config = dict(
    n_layer=8,
    n_head=2,
    n_kv_head=2,
    d_mlp=512,
    activation='squared_relu',
    bias='none',
    init_std_down=0.0,
    schedule='wsd',
    decay_shape='sqrt',
)
Each number is 128 + 32 x the weight over its row's rms, rounded and kept within 0 to 255. Layers, rows and columns count from 0. The size above them is the row's rms in percent of the matrix's.

# layer 2 attention query, 128x128, rms 0.159, rows 93-127, columns 64-95
size [ 51  84  58  84  71 106  58  58  56  70  95 128  53  64 104  58  60  78  55  54  46  71  67 177  78  73  64  55  53  58  57  61  58  50  90]
[[144 107 102 136 176 182 144 156 112  80 108 138 148 108 152 154 147 123 151 177 157 134 104 140 155 184 160  72 142  59 119 138]
 [169 128  87 141 141 147 134 118 122 206 150 137 114 157  76  92 136 139 113 124  58 167 116 182 135 157 113 139  82  82 134 134]
 [ 97 140 155 140 107 157 110 142  84 125 129 142 128 167 153 104 181 179 126 152  74 129 130 157 144 139 136 122 178 108  86 162]
 [130  94 114  82 159 123 144 103 107  82  89  74 119 112 107 104  63 146 176 170 147 113 129  83 154 146 142 151 136 132 156 130]
 [125 159 127 123 113  98 104 131  92 166 162 167 113 144  47  83 108  91  99  92 112 193  83 125 132 129 102 114  62 140 153 134]
 [146 176 122 171 139 135 142 108 142 173 157 181  92 176 111  90 166 126  75 127  98 185  62 167 146 128  86 135  40 117 150 138]
 [ 82 125 121 145 182 127  83 101  86 156 165 123 118 137 128 144 142 159  92 124 157  88 129 127  88 131  90 102  77  74 139 135]
 [175  83 156 116 139 129 152 126 113 161 146 118 102  92 112 122 106 120 107 114 126 158  52 176 119 169 134 131  91  32 109 185]
 [132  73 155 133  95 100 109 157 149 162 142  90 162 134 110  93 141  96 158 107  73  87 106  96  95 105 159 134 190 125  79 188]
 [134 125 170  89  85 137 106 121 151 102 146 123 181 108 172 159 152 180 140 152  79 118 161 122 165 115 131 124 188 154 121 190]
 [ 80 116 157 126  80 135 120 141 139  93 128 126 124  76 157 129 140 164 130 141 106 111 193 115 120  91 126  88 215 185  81 132]
 [148 150 137 112 142 129 111 118 113 218 163 166 106 167  71 113 137 132  82 109 127 199  82 160 127 130 104 137  31 123 148 138]
 [161  86 120 112 146 115  87 127  76  94 108  95 158 117 114 122 177 172 192 146 161  97 112 190 171 160 158 128 129 112 162 143]
 [170 105 146  75  76 145 123  95 161  77 113 117 141 138 110 147 167 166 156 154 158 165  91  89 103 134 152 130  94 105 135 108]
 [156 132 130 100 176 123 132 116 107 172 137 133 122 171  84 112 123  94 119 119 141 155  65 170 137 177 112 160  46  52 139 153]
 [ 87 130  92 168 146 199 123  93 127 180 125 149 114 151  94  62 125 153 104 116  60 168 102 142 159 166  86 161  60 149 149 188]
 [157 171  93 154 146 155 163 112 191  37 114 143 100 146 165  84  61  97 165 166 185 106 140  89 125 126 122  97 138  93  88  83]
 [128 120 116  78 106 122 125 131 106  71  88  93 133 111 150 184  95 118 168 148 156  85 135 110 104 141 164 110 170 136 153 124]
 [129 145  99  89 117 179 177 121 162 116 100 146 138 156 188 137 176 152 139 106 154 146  97 106 123 142 213 159 145 130 143 127]
 [142 123 134  91 155 119 139 102 122 178 129 165 171 165 115 124 191 120  82 128 125 150  60 163 126 117  96 115  91  92 170 150]
 [133 173 128 117 147 101 117 136 113 168 140 135 117 150 138  57 138  98 130 119  57 167 137 115  79 121 126 114 156 215 129 149]
 [128 146  96 122 103 108 146  89 164  35 119 125 185 121 153 171 148 164 200 151 164  70 110 103 138 105 139 113 155 140 122 148]
 [118 113 128 131 109 118 125 160 151  87  57 113 154  87 156 136 128 150 189 133 140 145 176 110 153 167 140 126 184  99 148 116]
 [137 153 131 126 151 109 122 116 125 206 167 153 103 170  77  99 113  92  95  95 124 194  90 147 119 139  90 158  44 122 138 126]
 [121 129 149  97 119 179 160 157  99  74 123  54 121  90 169  86 115 149 152 132 126 116 141  98  88 183 163 159 148 125 118 125]
 [120 119  89 146 107 132 162 102 128 144 108 131  93 135 125 133  98 163 190 140 150 115  88 123 109 214 175 132 159 170 136 105]
 [ 87 160 135 149  76 130 131 162 110 194 150 128  88 133  63  87 126 136  86 106  82 134 139 142 148 108  83 139  92 148 174 131]
 [ 82 172 206 102 182  89 126 144  88 202  88 112 145 117  80  89 113 137 114  98 121 174  91 100 125  84 139 193 109 123 101 106]
 [ 87 136 158  53 122 131 124 157 119 107 147  75 105 142  88 106  67 118 116  54 172 194 119  81 148 125 147  94  87 187 187 125]
 [135 162 120 154 168 131 137  99 156 147 100 168 127 156  97  74 144  77 117  91 112 171 121 105 126 155 109  76 124 129  98 181]
 [136 162  97 113 109 125 126 112 107 114 114 115  83 137 208 143 122 130 120 148 112 155 139 203 105  97 162 169 125 151 149 178]
 [139 172 131 140  94 102 119 110 162 129 140 205 144 141  99 175 143 142  80 126 139  91 139 171 143  61 106 134  80 138 181 117]
 [144 109 123  95 145 147 147 166 130  99 108 119  98  71 120 120 116 134 171 122 130 146 161 132 150 111 139 152 148 150 150 121]
 [122 133 113  88 138 100 142 133 114 181 156 196  74 139  85 141 136 137 110  86  91 165 117 159 101 176 107  92  58  43  80 133]
 [105 139 157 133  99 143 127 129 137  82 112  78 134 120 177 149  72 138 191 118 158 110 129  63 154 164 125 125 165 150 133  87]]